config.yaml
d_model: 128
norm: "layernorm"
norm_eps: 1e-05
positions: "learned"
qk_norm: false
attn_scale: 0.177
init_std_qkv: 0.0442
init_std_down: 0.0442
lr: 0.00602
beta2: 0.95
lr_head: 0.00694
grad_clip: 1.0
decay_shape: "linear"
steps: 4532
dataset: "wikipedia_en"
Each number is 50 + 10 x the weight over its row's rms, rounded and kept within 0 to 99. Layers, rows and columns count from 0. The size before them is the row's rms in percent of the matrix's.

# layer 4 MLP down (transposed), 512x128, rms 0.226, rows 215-269, columns 0-63
100:62 53 44 58 71 47 49 58 63 49 32 58 57 48 40 60 55 58 59 40 60 55 44 60 44 63 43 64 54 70 42 58 55 40 44 49 31 44 46 47 53 53 59 56 54 44 47 29 26 35 39 38 47 48 50 56 51 47 52 33 66 34 53 53
090:64 38 59 64 45 59 58 47 53 46 61 58 49 43 40 49 53 52 54 64 31 49 63 48 58 44 51 57 42 59 55 53 75 63 44 57 65 58 55 39 34 53 43 42 49 65 55 42 47 54 47 47 45 44 44 43 65 59 60 42 42 67 47 40
093:54 48 35 37 60 41 55 54 57 50 55 50 35 37 40 38 38 46 47 43 30 53 44 42 44 38 56 46 51 49 38 49 50 36 60 57 51 58 52 49 56 38 42 69 65 51 69 49 73 49 69 42 53 39 65 62 52 67 56 49 58 57 57 59
093:48 65 42 36 37 66 42 25 49 39 57 41 38 47 39 67 39 57 45 46 43 63 50 53 40 40 38 33 50 54 52 28 54 47 51 32 71 53 61 50 51 48 57 56 27 50 52 54 52 41 51 49 50 48 50 47 70 59 43 70 53 43 53 69
105:50 49 48 70 40 37 50 66 54 36 64 70 59 59 63 67 34 66 50 47 44 53 54 50 47 29 49 50 40 50 39 51 55 61 55 64 59 36 56 49 40 58 61 45 46 73 56 36 46 50 52 73 45 33 45 48 49 38 39 46 49 57 50 39
112:58 48 60 53 45 54 49 38 47 46 57 47 62 51 45 40 53 45 58 49 50 57 52 57 67 66 61 43 50 66 65 44 70 40 42 55 56 62 43 52 43 41 51 43 43 59 61 49 54 51 54 60 42 48 42 40 44 60 48 62 52 62 33 53
091:54 55 47 48 27 61 51 35 47 42 50 65 66 51 51 53 68 49 64 37 42 48 49 43 51 53 68 36 49 79 50 48 33 66 46 55 55 41 47 67 56 51 61 39 45 50 60 36 61 43 34 35 62 47 42 67 49 33 50 53 48 68 42 53
111:42 62 43 44 38 46 57 61 57 42 71 52 63 49 52 45 44 49 45 58 53 59 49 54 61 25 31 48 52 49 42 41 45 34 49 57 48 57 31 58 48 63 30 55 59 65 54 70 47 42 46 50 40 61 45 47 60 30 48 69 28 52 58 42
096:61 64 40 38 54 21 60 53 64 53 44 52 60 60 42 63 33 59 64 48 41 55 40 69 34 56 47 46 46 48 56 38 46 68 46 59 64 66 42 66 72 52 60 56 28 51 34 52 61 44 50 46 51 42 53 46 51 63 43 49 51 55 55 54
100:52 55 54 31 49 51 47 45 69 41 50 49 46 50 55 56 51 50 58 50 44 54 57 50 45 45 62 56 44 55 51 63 61 55 72 51 43 57 52 44 49 36 55 48 59 48 59 28 55 38 64 41 34 44 47 48 41 43 57 41 75 38 57 38
097:58 53 39 70 55 55 57 57 57 53 65 57 46 55 38 53 47 29 50 47 46 46 67 56 58 41 72 44 41 44 38 48 39 43 50 55 64 46 45 57 59 30 36 63 51 63 54 35 43 47 54 47 56 58 60 66 21 52 62 58 42 56 52 53
099:43 57 63 44 46 58 69 62 44 51 39 35 66 61 44 44 66 38 42 43 61 59 62 40 36 40 57 53 40 59 60 63 49 46 44 52 61 52 41 63 61 57 44 40 59 60 46 59 35 35 54 43 57 52 54 54 56 33 43 38 51 52 50 60
100:49 45 47 57 33 43 48 41 53 55 57 35 45 45 52 54 60 32 34 49 37 49 58 57 63 78 65 57 44 74 51 44 37 52 45 44 54 42 55 33 44 59 58 62 46 26 55 47 52 47 45 37 64 75 46 34 66 60 54 43 63 37 47 40
109:65 31 51 58 30 43 61 30 24 41 43 55 50 61 55 51 60 44 72 50 54 49 54 34 38 56 49 60 59 41 48 60 47 66 57 56 53 48 45 54 30 41 42 51 51 37 49 34 55 51 54 49 43 52 40 47 67 42 48 59 51 51 36 51
091:54 43 65 51 59 50 47 40 55 44 53 39 52 63 24 59 52 51 74 53 48 61 49 47 54 71 49 51 71 53 49 57 60 43 54 60 33 62 37 44 46 62 16 39 51 43 49 43 43 52 62 56 65 63 57 39 29 46 36 41 38 53 44 40
114:58 67 42 46 33 56 47 42 43 67 56 42 44 39 58 51 44 28 43 40 49 34 46 55 51 58 43 45 57 51 68 49 49 49 66 49 56 40 52 45 48 58 38 54 40 50 79 72 51 53 57 56 64 38 35 49 47 33 55 48 71 36 33 41
111:51 55 43 43 46 54 42 42 39 44 50 42 31 51 61 62 55 44 52 47 66 75 35 45 46 59 36 29 51 53 51 58 72 42 42 40 45 65 61 47 41 32 53 45 36 59 47 66 47 29 42 52 51 57 35 63 51 55 55 63 36 49 58 41
111:43 48 60 42 45 58 62 38 41 54 43 58 43 59 70 44 30 62 25 61 48 57 58 44 44 63 55 39 57 26 40 61 46 45 54 43 58 53 53 51 44 48 45 46 49 74 55 45 25 45 18 74 41 47 49 30 45 58 53 54 48 57 57 48
086:52 51 55 62 61 24 65 38 53 62 53 71 45 49 35 58 57 48 60 45 48 51 56 55 53 19 41 46 40 40 67 35 48 50 43 50 34 50 55 46 41 29 39 41 44 46 47 61 52 62 43 71 64 40 45 45 41 53 55 55 58 56 48 35
111:36 45 66 61 64 54 50 38 52 35 50 47 67 59 66 57 55 50 45 68 39 23 70 41 52 57 59 44 57 56 47 44 44 40 43 54 35 37 59 22 44 58 42 44 49 51 54 61 32 40 40 39 45 42 34 56 67 49 47 47 53 45 57 51
098:66 55 41 39 52 49 58 42 47 53 65 51 52 54 52 50 73 44 41 51 53 78 51 47 46 48 53 57 19 39 51 53 37 60 45 51 58 63 56 47 33 57 43 53 38 37 67 74 51 40 55 45 53 50 31 53 40 43 69 54 49 50 53 46
111:42 73 48 35 78 56 55 60 36 51 58 59 62 54 53 47 59 49 36 41 40 42 54 55 65 50 34 49 55 63 62 62 39 65 66 47 50 59 52 32 54 60 39 51 53 53 59 28 46 54 57 47 44 59 50 41 49 44 37 47 45 62 66 47
095:46 49 38 56 36 45 46 44 45 56 54 18 48 32 47 58 49 53 41 70 55 49 28 58 60 45 26 49 38 54 42 51 52 37 45 54 53 45 35 37 44 46 41 57 64 55 58 42 48 42 56 50 51 51 66 37 42 60 51 59 70 55 47 45
110:53 44 42 48 36 61 38 51 34 58 50 54 53 63 45 70 56 57 63 70 60 58 61 50 53 38 47 42 52 59 78 31 46 43 45 35 48 54 50 49 41 62 50 55 56 43 57 46 39 36 46 41 41 37 43 37 48 67 56 49 42 45 60 66
097:63 44 52 68 65 36 49 54 62 52 60 61 34 44 38 50 70 49 54 60 48 53 45 45 59 57 50 48 47 63 33 36 57 71 20 44 59 52 50 55 62 37 31 50 57 47 46 55 54 48 46 61 47 37 46 44 58 45 35 53 49 54 54 50
098:23 50 64 55 42 49 55 61 53 51 45 55 49 28 39 44 38 53 62 52 57 47 43 41 56 53 46 48 59 64 68 52 59 55 41 43 64 39 38 48 59 36 33 36 38 48 62 55 55 50 46 55 63 46 32 40 58 39 62 57 61 43 54 39
106:49 46 39 45 58 47 51 45 45 36 37 58 35 36 73 60 55 44 70 31 35 52 48 46 51 36 39 54 39 78 27 46 54 41 41 48 56 39 42 47 55 50 53 47 45 63 48 39 48 45 64 53 52 51 49 63 41 46 52 44 43 32 40 58
108:47 35 48 45 55 29 34 62 47 51 74 60 66 41 67 50 50 47 42 33 46 52 40 62 39 61 48 46 49 62 45 41 52 47 45 55 38 61 36 42 41 51 48 64 24 56 50 52 55 51 49 45 43 50 63 35 48 64 54 35 52 48 48 34
102:63 53 66 51 61 61 58 68 31 36 41 61 59 54 51 50 32 45 31 51 32 53 56 39 56 66 51 78 46 45 65 69 49 37 36 40 52 48 59 62 48 59 54 48 49 64 48 54 62 52 49 57 59 53 69 64 65 44 38 45 32 49 50 53
114:66 48 62 54 62 41 62 61 56 65 52 32 59 54 53 56 59 44 68 55 52 53 39 56 57 55 39 45 58 71 50 43 54 50 49 39 68 57 53 34 45 62 46 67 39 59 45 44 48 64 56 43 46 48 48 64 35 51 49 45 68 39 54 49
097:48 69 43 42 57 55 46 57 65 45 55 53 50 52 56 45 55 42 52 41 45 31 36 43 33 38 63 50 40 43 37 56 46 39 44 53 69 55 47 31 56 57 51 60 35 33 56 67 56 46 54 38 50 38 73 43 52 39 48 42 46 40 51 59
091:47 57 59 49 55 46 58 39 39 32 48 40 47 55 66 44 51 49 61 30 25 40 49 50 33 51 39 53 66 27 34 40 30 38 41 47 41 36 44 58 42 58 41 38 69 43 55 59 50 38 47 45 52 41 45 56 74 42 47 58 63 46 36 52
102:60 42 41 43 65 49 45 32 46 42 54 53 67 45 65 56 43 52 65 47 61 38 55 44 47 47 52 42 53 61 41 54 60 31 58 36 59 44 58 46 46 47 56 42 45 48 49 54 49 57 36 43 56 55 19 55 42 52 47 53 68 59 35 38
096:47 52 33 60 25 43 53 45 42 62 54 47 38 48 38 56 52 56 44 51 39 51 37 39 51 37 46 57 34 49 48 53 39 43 48 65 64 53 38 59 52 60 34 42 26 62 45 62 59 39 48 42 73 37 55 60 53 64 49 56 58 50 47 52
093:39 42 52 24 47 40 48 49 47 42 49 59 60 42 44 47 61 53 40 43 49 58 45 57 40 28 38 67 36 47 44 56 46 55 40 52 62 48 60 39 68 63 63 53 42 55 73 43 47 33 57 59 54 47 46 51 65 47 67 39 53 50 36 41
111:49 25 46 47 61 62 43 37 58 48 46 47 53 39 58 37 59 48 65 57 67 53 53 45 49 52 23 61 46 55 49 56 65 46 61 45 65 39 48 31 51 59 53 40 44 45 57 41 41 46 50 55 38 32 46 49 46 43 71 35 60 46 41 53
100:59 74 63 32 54 35 57 53 69 46 41 36 42 50 47 52 38 57 48 40 47 61 40 54 60 46 45 55 40 54 47 40 56 53 52 57 41 63 51 69 59 55 52 44 69 56 48 59 49 55 55 62 56 59 54 49 66 58 47 41 48 50 54 57
092:36 59 46 31 33 58 50 59 77 60 50 64 42 56 52 61 49 67 51 48 64 68 44 59 59 48 50 58 65 51 38 35 40 35 34 39 51 46 36 64 51 50 55 53 51 29 44 24 65 36 51 50 57 55 50 55 60 47 46 40 50 44 58 62
101:45 53 57 40 63 54 35 49 36 47 48 38 46 40 42 31 61 54 54 55 57 58 55 55 72 64 68 48 46 33 43 55 48 48 45 49 37 50 30 38 50 39 55 59 63 41 56 43 68 59 58 54 67 52 59 41 47 52 43 58 31 43 50 57
097:56 56 35 50 55 35 27 52 57 57 40 53 53 55 46 45 49 56 52 58 50 41 59 53 35 68 45 51 62 44 61 67 41 41 53 34 34 37 57 63 46 67 48 50 43 55 39 39 46 43 51 40 35 41 57 50 61 45 74 52 34 62 43 52
109:63 45 61 51 47 57 41 54 45 45 48 49 43 41 31 46 42 47 33 40 59 40 40 58 42 54 47 63 61 61 65 43 58 49 59 39 28 55 40 60 49 62 35 59 65 63 54 51 54 51 59 61 59 63 51 58 47 40 61 37 50 50 38 53
099:59 49 53 61 49 28 59 65 48 32 75 53 38 43 51 34 40 46 40 36 72 57 45 45 56 45 60 52 67 40 45 45 54 43 40 59 61 61 38 42 57 48 50 51 40 46 44 47 56 60 61 43 49 62 68 56 54 43 58 36 61 64 60 59
102:51 46 30 54 55 50 54 42 57 50 49 44 34 57 63 77 43 38 51 48 48 43 40 49 53 45 57 42 49 42 58 60 53 56 56 34 48 51 76 34 31 53 35 62 55 57 76 43 27 54 36 63 51 30 42 49 50 35 59 67 41 69 43 51
113:48 39 62 33 54 28 41 43 51 55 73 52 41 34 67 58 42 50 44 65 48 43 40 37 55 39 54 67 53 56 37 41 48 56 61 58 55 49 56 63 56 41 54 58 60 55 65 50 56 35 44 58 53 61 35 46 53 51 65 41 44 42 50 48
106:61 39 49 51 48 57 53 43 43 51 59 44 42 61 60 63 46 54 54 53 62 54 63 59 41 59 60 52 47 43 49 44 57 49 48 51 38 50 49 55 36 37 51 50 53 50 50 70 45 52 53 45 54 49 38 48 52 58 49 30 63 55 56 43
100:61 44 69 42 49 29 44 63 48 52 51 38 44 50 35 51 56 77 55 48 51 52 57 52 52 49 63 33 52 47 64 42 50 59 50 39 52 52 47 32 49 48 37 43 58 48 40 50 62 52 42 55 43 58 41 58 52 55 58 55 35 57 43 47
099:50 50 58 54 56 49 71 50 45 52 57 64 42 51 57 55 51 61 46 40 51 52 44 43 60 57 59 49 58 48 52 53 45 48 41 44 60 45 66 47 60 73 47 64 49 69 57 50 47 46 39 63 49 49 41 52 56 51 56 49 22 44 67 50
090:44 39 57 45 63 48 50 69 50 67 51 57 44 55 53 65 40 67 60 47 61 56 63 61 60 52 70 57 52 46 40 46 35 39 37 48 67 47 49 68 42 47 63 69 43 52 55 37 57 52 35 45 62 39 61 58 57 67 59 52 60 55 52 56
111:66 57 38 51 69 50 49 42 55 50 57 28 65 53 48 35 56 65 44 35 51 49 58 34 35 57 50 58 62 56 71 55 47 45 47 50 66 46 53 57 60 48 59 43 51 37 48 43 63 55 59 45 46 44 69 46 62 56 40 51 41 50 40 51
105:54 50 56 57 50 50 48 41 56 55 66 58 60 56 58 67 71 68 64 51 50 51 54 60 45 45 52 52 35 49 44 33 53 43 52 58 41 40 60 51 45 63 44 53 19 47 46 42 48 62 38 57 32 43 47 51 64 53 46 39 58 42 55 52
107:39 47 50 54 49 47 52 33 54 50 57 61 55 62 67 58 38 51 59 73 48 57 49 44 54 48 58 51 42 43 56 51 41 53 58 58 50 42 52 26 41 52 50 66 40 67 54 67 32 56 44 51 46 59 56 42 35 53 56 39 44 61 53 50
111:61 51 64 42 59 44 39 51 38 46 37 43 41 43 53 54 48 49 51 37 51 35 49 50 41 33 34 59 37 48 37 27 42 59 53 53 50 44 58 45 71 36 56 39 63 63 52 33 59 66 60 47 47 64 53 48 43 56 63 46 40 49 37 61
110:50 69 57 46 60 41 59 28 40 54 46 65 42 54 45 48 53 52 46 42 45 59 59 53 50 39 46 59 58 48 38 42 50 52 44 41 48 75 33 45 41 48 67 47 49 51 60 57 73 45 67 69 67 52 52 69 53 62 55 46 63 54 36 55
116:45 45 38 55 55 40 48 37 29 55 57 37 29 56 63 46 37 64 65 50 58 37 45 35 46 43 34 51 62 54 50 31 50 47 46 53 50 48 51 46 60 43 61 24 44 65 51 36 37 55 50 62 60 33 50 49 52 54 60 42 51 52 50 47
109:64 63 40 55 77 41 60 28 51 56 45 53 59 40 49 69 54 40 57 41 44 54 60 41 46 45 51 37 61 52 68 45 50 57 41 59 52 52 61 35 52 39 23 53 50 58 44 71 60 45 54 41 60 40 44 43 46 52 51 54 44 63 64 47
# layer 4 MLP up, 512x128, rms 0.228, rows 216-269, columns 0-63
090:24 48 51 52 51 55 52 52 38 39 63 31 50 52 60 46 59 29 48 44 59 49 44 60 59 35 59 33 52 52 45 37 48 56 55 43 50 53 40 43 60 62 49 55 55 75 38 61 48 66 51 61 67 54 54 41 68 60 50 55 70 41 44 52
104:54 52 45 53 57 68 42 67 60 50 56 39 62 43 22 44 48 44 53 41 46 47 50 58 43 43 50 24 27 59 41 61 31 44 36 52 60 36 58 55 60 51 46 53 49 51 47 45 65 57 61 42 51 48 60 65 50 42 44 49 49 42 44 57
102:50 41 57 47 53 46 55 62 45 55 47 39 63 40 17 53 47 45 34 37 57 40 75 58 48 55 58 49 33 66 51 24 51 56 45 41 66 60 51 56 36 60 61 29 57 37 55 59 54 58 67 33 52 62 54 51 46 45 45 61 52 65 46 48
102:50 51 47 57 72 60 42 50 51 56 35 34 35 77 49 41 65 54 62 39 49 50 36 41 63 49 54 63 56 56 58 47 28 58 48 49 56 59 64 49 71 69 43 54 45 42 40 43 48 48 42 57 45 62 47 35 67 54 54 48 52 37 52 42
118:42 63 45 51 46 45 50 61 47 46 52 42 46 63 49 64 59 49 39 57 50 58 50 46 55 52 60 50 63 59 53 41 57 70 59 50 47 40 39 58 59 59 56 39 48 53 45 29 56 48 65 46 33 55 59 61 59 43 58 39 46 47 65 45
084:48 62 60 59 66 37 36 58 32 63 62 40 50 44 67 60 39 65 47 56 49 55 44 49 49 27 44 69 63 29 44 50 62 52 50 50 46 53 53 32 48 42 48 68 69 43 45 56 53 64 54 52 62 52 51 62 46 61 48 49 54 45 50 44
099:41 49 47 47 54 59 35 48 31 72 44 50 60 55 41 59 62 30 57 48 51 61 55 35 42 53 57 42 40 71 50 56 54 59 50 29 40 38 67 42 54 76 64 63 54 60 53 52 61 44 51 50 51 37 49 42 49 34 47 31 40 40 46 47
092:41 49 51 65 25 60 39 54 61 50 50 46 64 57 55 58 51 53 61 76 55 62 40 36 59 59 54 47 54 66 47 59 40 52 56 44 36 47 57 51 66 58 30 33 35 43 71 48 37 62 48 33 55 57 56 54 54 51 35 32 43 23 45 65
106:31 45 68 47 50 52 44 38 40 45 38 36 46 51 54 58 40 46 55 52 53 51 55 61 62 45 67 47 36 32 53 46 55 73 64 47 42 42 47 65 51 55 39 47 53 57 49 47 43 55 63 45 31 38 46 60 50 56 26 57 50 53 60 42
102:55 58 46 45 51 57 53 47 51 59 35 45 61 53 56 59 63 57 45 53 49 46 44 51 49 50 38 54 68 51 47 43 51 53 64 25 30 48 43 74 43 52 70 55 54 54 49 59 63 37 42 39 46 46 56 59 53 52 58 41 60 50 48 76
098:39 49 44 57 42 54 41 58 33 58 68 50 40 41 50 40 30 43 52 56 47 69 62 52 55 60 71 54 47 63 56 41 50 57 45 46 51 44 55 32 42 44 64 56 48 52 38 41 55 58 41 42 52 60 52 57 69 47 63 46 41 49 65 41
097:53 46 54 58 70 55 48 48 53 65 47 40 47 46 45 43 37 47 55 28 38 58 42 39 50 51 54 37 62 36 58 66 49 53 73 41 51 53 42 48 54 41 61 53 67 70 29 39 46 52 63 48 56 52 43 37 36 53 48 58 41 32 49 54
100:57 49 48 22 50 49 47 52 43 45 54 50 76 54 54 58 46 50 35 47 63 64 57 58 46 62 65 56 42 35 43 56 53 49 33 47 55 55 46 49 43 43 44 57 42 54 52 56 61 52 42 45 57 44 51 37 57 40 53 43 52 46 62 55
099:58 29 66 63 63 55 59 68 51 43 38 47 60 63 33 48 58 51 57 53 63 59 47 46 59 51 56 43 29 37 55 56 38 53 37 41 44 60 66 66 46 42 42 48 31 44 55 48 61 56 35 76 37 53 69 54 42 46 50 48 55 61 48 56
104:25 41 54 46 64 55 41 70 49 37 52 41 46 55 48 61 52 62 40 54 67 59 41 65 59 50 37 49 37 47 47 59 48 50 76 57 27 43 63 33 46 70 40 45 57 41 64 49 33 63 45 38 50 51 52 57 48 38 68 28 54 50 74 59
102:67 68 32 35 60 54 60 37 50 57 61 43 52 56 52 49 63 60 44 50 51 52 34 47 49 34 42 27 57 54 71 46 57 61 59 66 50 41 52 80 59 39 54 60 46 45 50 54 53 39 52 42 46 69 54 63 56 50 50 60 38 46 38 48
100:46 51 37 54 37 56 46 64 42 38 51 57 54 35 31 44 58 42 62 51 39 45 48 53 59 45 67 58 56 53 64 39 58 37 46 40 59 46 55 31 42 54 47 48 51 45 55 47 57 54 76 56 60 50 41 45 42 53 65 56 56 57 45 54
093:45 53 52 57 46 71 55 73 52 46 46 37 46 56 40 40 63 47 47 53 68 61 50 42 43 43 44 39 51 34 59 58 55 52 40 52 60 47 35 67 36 56 54 33 52 43 71 63 61 39 41 44 52 56 48 55 55 44 49 40 35 80 71 56
123:25 45 48 77 51 36 53 53 53 42 55 56 55 50 38 36 64 34 31 43 55 50 81 48 51 46 66 52 47 41 52 52 55 67 54 53 39 49 51 63 40 44 53 44 34 65 53 36 51 61 55 67 27 39 67 53 31 48 39 54 58 46 74 45
100:52 49 74 37 43 34 61 49 44 62 45 63 48 54 62 62 49 20 62 53 49 40 65 33 40 61 49 51 47 45 41 47 73 57 61 65 57 64 58 57 58 41 65 62 53 54 46 45 57 48 48 61 57 45 50 48 51 47 33 48 48 50 53 43
097:67 52 44 59 57 43 57 45 31 45 30 58 42 65 37 49 53 52 47 49 47 50 45 58 32 56 56 68 51 43 44 52 38 38 64 56 53 39 50 53 41 60 47 59 42 42 64 33 47 53 49 62 55 65 51 26 60 42 55 63 53 54 28 44
100:49 52 59 43 61 57 33 61 36 55 42 41 85 54 54 69 49 36 46 45 30 52 53 54 47 45 47 33 58 49 55 35 53 52 38 45 33 62 59 50 39 58 40 57 40 51 44 62 54 54 43 47 48 47 42 32 47 32 68 57 35 54 21 48
105:36 46 31 40 43 44 43 50 45 48 63 52 35 45 50 62 58 41 60 57 54 57 52 53 44 54 52 72 39 46 55 48 44 63 50 58 49 51 37 55 54 45 36 42 60 65 67 40 39 50 51 59 38 62 46 66 41 52 42 54 42 40 58 51
095:32 55 52 41 40 45 21 50 52 69 41 34 50 55 51 48 48 58 44 65 51 47 58 46 45 47 54 42 41 38 43 48 38 54 57 59 38 41 69 42 53 70 71 47 29 48 58 50 61 50 50 31 66 59 44 50 40 70 67 42 45 52 64 54
098:65 47 55 35 63 50 47 56 49 26 50 59 49 42 53 51 55 62 32 51 53 55 42 43 72 42 41 66 57 64 61 40 44 56 51 43 40 62 56 42 56 67 44 62 45 28 45 55 49 60 49 52 65 52 48 57 52 45 49 52 45 64 47 51
095:46 33 51 52 53 48 69 51 56 53 58 49 55 59 50 50 46 55 47 26 47 40 53 81 57 43 55 50 44 66 77 53 58 43 39 57 47 51 50 67 49 48 51 67 63 53 55 61 22 42 40 56 62 49 57 46 54 42 55 58 47 77 59 49
089:59 50 23 44 43 46 55 54 53 50 63 60 55 51 66 45 59 41 56 47 39 47 52 54 50 52 58 60 59 68 37 48 50 65 41 44 59 53 48 45 40 32 54 54 40 55 53 24 42 46 45 61 37 56 56 60 56 30 47 47 52 46 51 66
105:48 29 51 48 61 58 64 47 50 63 42 55 53 73 46 53 52 47 42 44 60 50 49 61 46 42 37 49 53 66 56 56 62 46 60 40 48 43 47 35 55 50 46 42 47 51 35 51 63 54 50 53 46 59 54 67 30 51 57 61 46 67 43 47
104:56 30 60 66 54 46 42 50 45 58 44 70 51 60 38 40 48 53 40 57 56 45 54 47 62 51 45 59 35 56 53 56 47 51 66 43 34 46 47 49 46 50 56 61 66 37 49 56 56 38 54 43 59 49 66 51 52 73 55 53 35 61 51 40
102:49 58 32 56 46 57 61 63 48 66 67 34 51 40 58 56 52 53 50 46 61 53 55 62 53 53 52 56 57 38 60 63 53 42 43 40 45 58 48 40 36 56 51 57 53 44 49 62 55 50 57 46 58 41 63 49 65 33 49 67 44 39 59 56
093:41 49 56 52 50 58 32 59 55 59 54 52 57 47 43 50 72 49 44 45 65 57 42 67 42 51 38 38 51 55 52 60 57 60 62 51 40 50 63 65 62 42 41 38 45 53 56 46 68 41 47 37 49 46 32 27 28 56 48 54 40 44 47 51
091:51 57 46 69 60 48 37 56 58 65 46 39 34 52 50 60 51 44 56 55 48 69 50 66 46 47 56 54 56 50 63 63 52 47 47 48 47 65 50 57 43 50 22 56 49 46 41 51 40 55 66 62 40 71 46 33 37 52 43 56 28 62 67 44
088:28 53 64 41 50 47 48 44 38 48 54 37 54 61 47 46 34 56 60 38 35 62 57 53 39 45 65 56 52 59 49 48 55 52 46 57 46 55 51 39 62 44 61 62 69 55 36 44 47 38 57 44 70 75 51 49 42 48 60 65 53 58 52 34
091:60 42 38 60 55 47 61 47 40 32 57 49 57 51 55 59 41 58 35 52 54 39 57 69 47 41 57 49 44 73 58 47 62 67 25 57 63 47 61 48 43 56 37 44 42 36 39 59 60 38 44 45 71 45 46 66 55 60 45 57 62 41 52 48
109:51 54 55 27 54 48 53 48 47 63 69 43 61 38 58 50 46 35 48 57 33 79 42 47 34 52 34 36 45 43 50 43 54 70 53 32 37 59 41 54 57 64 68 43 58 47 38 68 48 64 49 48 45 50 53 56 38 56 52 38 57 32 61 55
105:46 40 37 62 47 46 53 63 41 68 53 58 43 59 42 51 59 51 47 49 61 39 64 62 57 53 45 53 39 42 44 69 51 54 61 33 44 35 42 54 49 49 41 64 50 31 43 46 56 62 36 67 39 39 56 56 64 59 42 42 37 62 50 55
091:39 57 50 61 52 50 27 52 42 47 62 49 48 37 41 41 43 58 52 46 55 49 42 59 62 54 62 58 60 32 55 52 57 50 32 56 29 33 38 59 60 34 52 59 68 44 39 28 42 70 57 37 38 62 32 50 61 36 45 48 50 50 63 69
099:28 53 51 58 58 34 53 43 46 43 25 35 47 50 51 48 60 53 62 49 44 58 51 27 73 49 53 48 34 40 54 40 50 44 37 49 56 48 45 46 50 62 53 72 42 49 38 42 52 47 60 35 55 69 58 33 44 62 72 61 50 59 53 54
090:47 53 58 51 65 50 39 50 39 23 68 35 51 50 62 51 42 48 55 50 53 58 43 42 57 43 41 58 54 50 51 62 41 55 41 66 33 50 42 58 66 48 37 59 53 27 57 62 55 57 33 53 30 51 69 29 54 62 65 68 65 41 56 49
107:38 52 49 37 48 48 14 56 45 51 48 45 49 52 51 44 51 47 46 58 45 55 48 75 36 42 56 49 55 56 46 62 64 49 28 47 42 41 50 48 33 53 47 55 38 57 52 55 31 46 46 57 56 57 37 37 51 27 50 56 61 44 39 44
098:45 44 46 43 39 54 58 50 37 61 36 42 61 45 45 61 26 38 41 75 41 55 51 33 45 34 63 42 49 65 51 38 50 58 42 64 52 40 48 44 56 59 54 42 53 57 62 53 55 42 58 38 52 50 40 62 57 51 67 56 51 51 40 61
095:38 49 59 69 56 44 54 60 27 64 61 62 58 46 67 48 65 49 59 66 44 50 40 39 55 63 46 42 44 60 49 60 46 53 32 42 41 45 52 36 47 55 39 22 40 62 65 68 72 55 55 53 57 53 63 47 44 40 66 64 53 40 46 38
105:39 47 55 36 41 60 39 44 50 40 52 40 42 56 39 47 43 45 38 60 35 37 35 48 76 51 67 57 52 53 54 57 64 27 78 42 37 47 52 63 52 66 32 58 52 54 58 60 47 46 44 53 60 46 43 58 47 47 75 55 44 52 55 57
101:38 59 37 56 59 54 49 53 57 62 44 45 75 53 52 48 69 47 54 39 50 39 51 35 68 54 53 59 68 48 56 48 30 38 35 48 58 31 56 62 48 48 54 46 53 53 54 62 43 64 53 48 60 48 58 39 52 43 51 49 49 42 67 74
113:55 57 64 42 42 52 54 53 31 54 37 67 56 33 45 51 57 31 47 62 59 38 38 44 38 52 41 47 42 45 60 30 61 48 53 57 63 56 42 58 47 64 58 29 55 50 28 57 53 44 78 41 56 43 35 49 42 49 49 70 55 49 52 42
102:58 39 31 49 42 50 51 33 32 44 64 60 59 58 50 45 52 67 50 42 35 31 39 45 48 49 46 52 35 62 50 54 42 44 62 65 46 46 52 42 28 35 42 44 62 45 65 39 52 36 50 48 64 52 64 52 50 57 56 50 52 60 52 55
094:58 44 48 36 43 58 66 48 42 43 35 49 60 49 57 55 55 35 50 83 57 58 41 48 42 46 46 34 43 76 68 48 40 62 50 57 53 39 58 49 66 46 39 47 59 36 56 62 50 53 73 57 50 51 59 50 57 43 51 48 54 40 44 64
108:60 34 55 42 73 71 52 52 44 64 47 51 66 45 40 53 56 63 59 54 52 57 51 55 51 42 39 56 37 47 46 62 74 54 36 42 55 59 54 60 34 77 43 59 44 45 52 45 57 48 50 40 57 55 50 55 51 25 53 60 55 65 45 60
104:54 55 54 42 54 46 44 43 56 34 54 55 53 58 58 48 69 53 44 38 42 39 52 52 57 46 43 50 48 56 51 52 62 69 58 45 48 50 43 50 35 74 71 60 49 46 51 50 56 41 43 46 47 61 46 40 48 56 64 52 71 49 58 58
096:58 40 55 52 67 49 46 46 43 43 63 41 45 64 63 56 32 64 46 53 42 70 58 56 34 52 73 43 59 54 42 53 39 45 54 65 29 62 30 45 26 61 53 40 44 52 55 62 61 60 38 30 48 47 65 42 49 54 60 32 47 31 51 33
109:57 41 60 62 56 59 48 58 36 47 46 35 62 31 48 60 55 56 49 59 54 47 59 29 60 35 58 60 34 46 59 46 47 56 50 49 41 39 69 57 42 64 59 47 31 49 70 37 51 71 51 58 42 71 54 51 51 48 40 45 40 67 50 63
093:39 22 54 64 47 50 67 56 40 47 59 47 49 50 51 53 48 46 59 51 59 73 35 42 39 54 54 43 36 51 39 66 61 43 57 63 39 45 54 44 40 55 67 66 22 51 43 44 55 46 48 45 38 52 64 43 54 51 57 65 53 46 54 51
104:43 52 39 65 49 49 49 45 33 45 36 34 35 61 42 50 55 68 59 44 49 58 47 69 45 71 50 65 28 60 44 44 54 64 39 61 36 55 46 51 46 45 55 39 54 62 46 47 57 64 49 63 53 61 57 53 48 54 31 37 30 72 69 46
103:45 37 26 57 35 56 45 39 57 37 54 38 47 52 46 41 48 24 65 51 35 63 65 64 49 63 46 61 35 56 43 31 63 52 63 44 50 32 41 57 54 39 60 44 32 44 46 42 53 66 52 42 42 33 67 50 56 50 55 42 55 42 54 43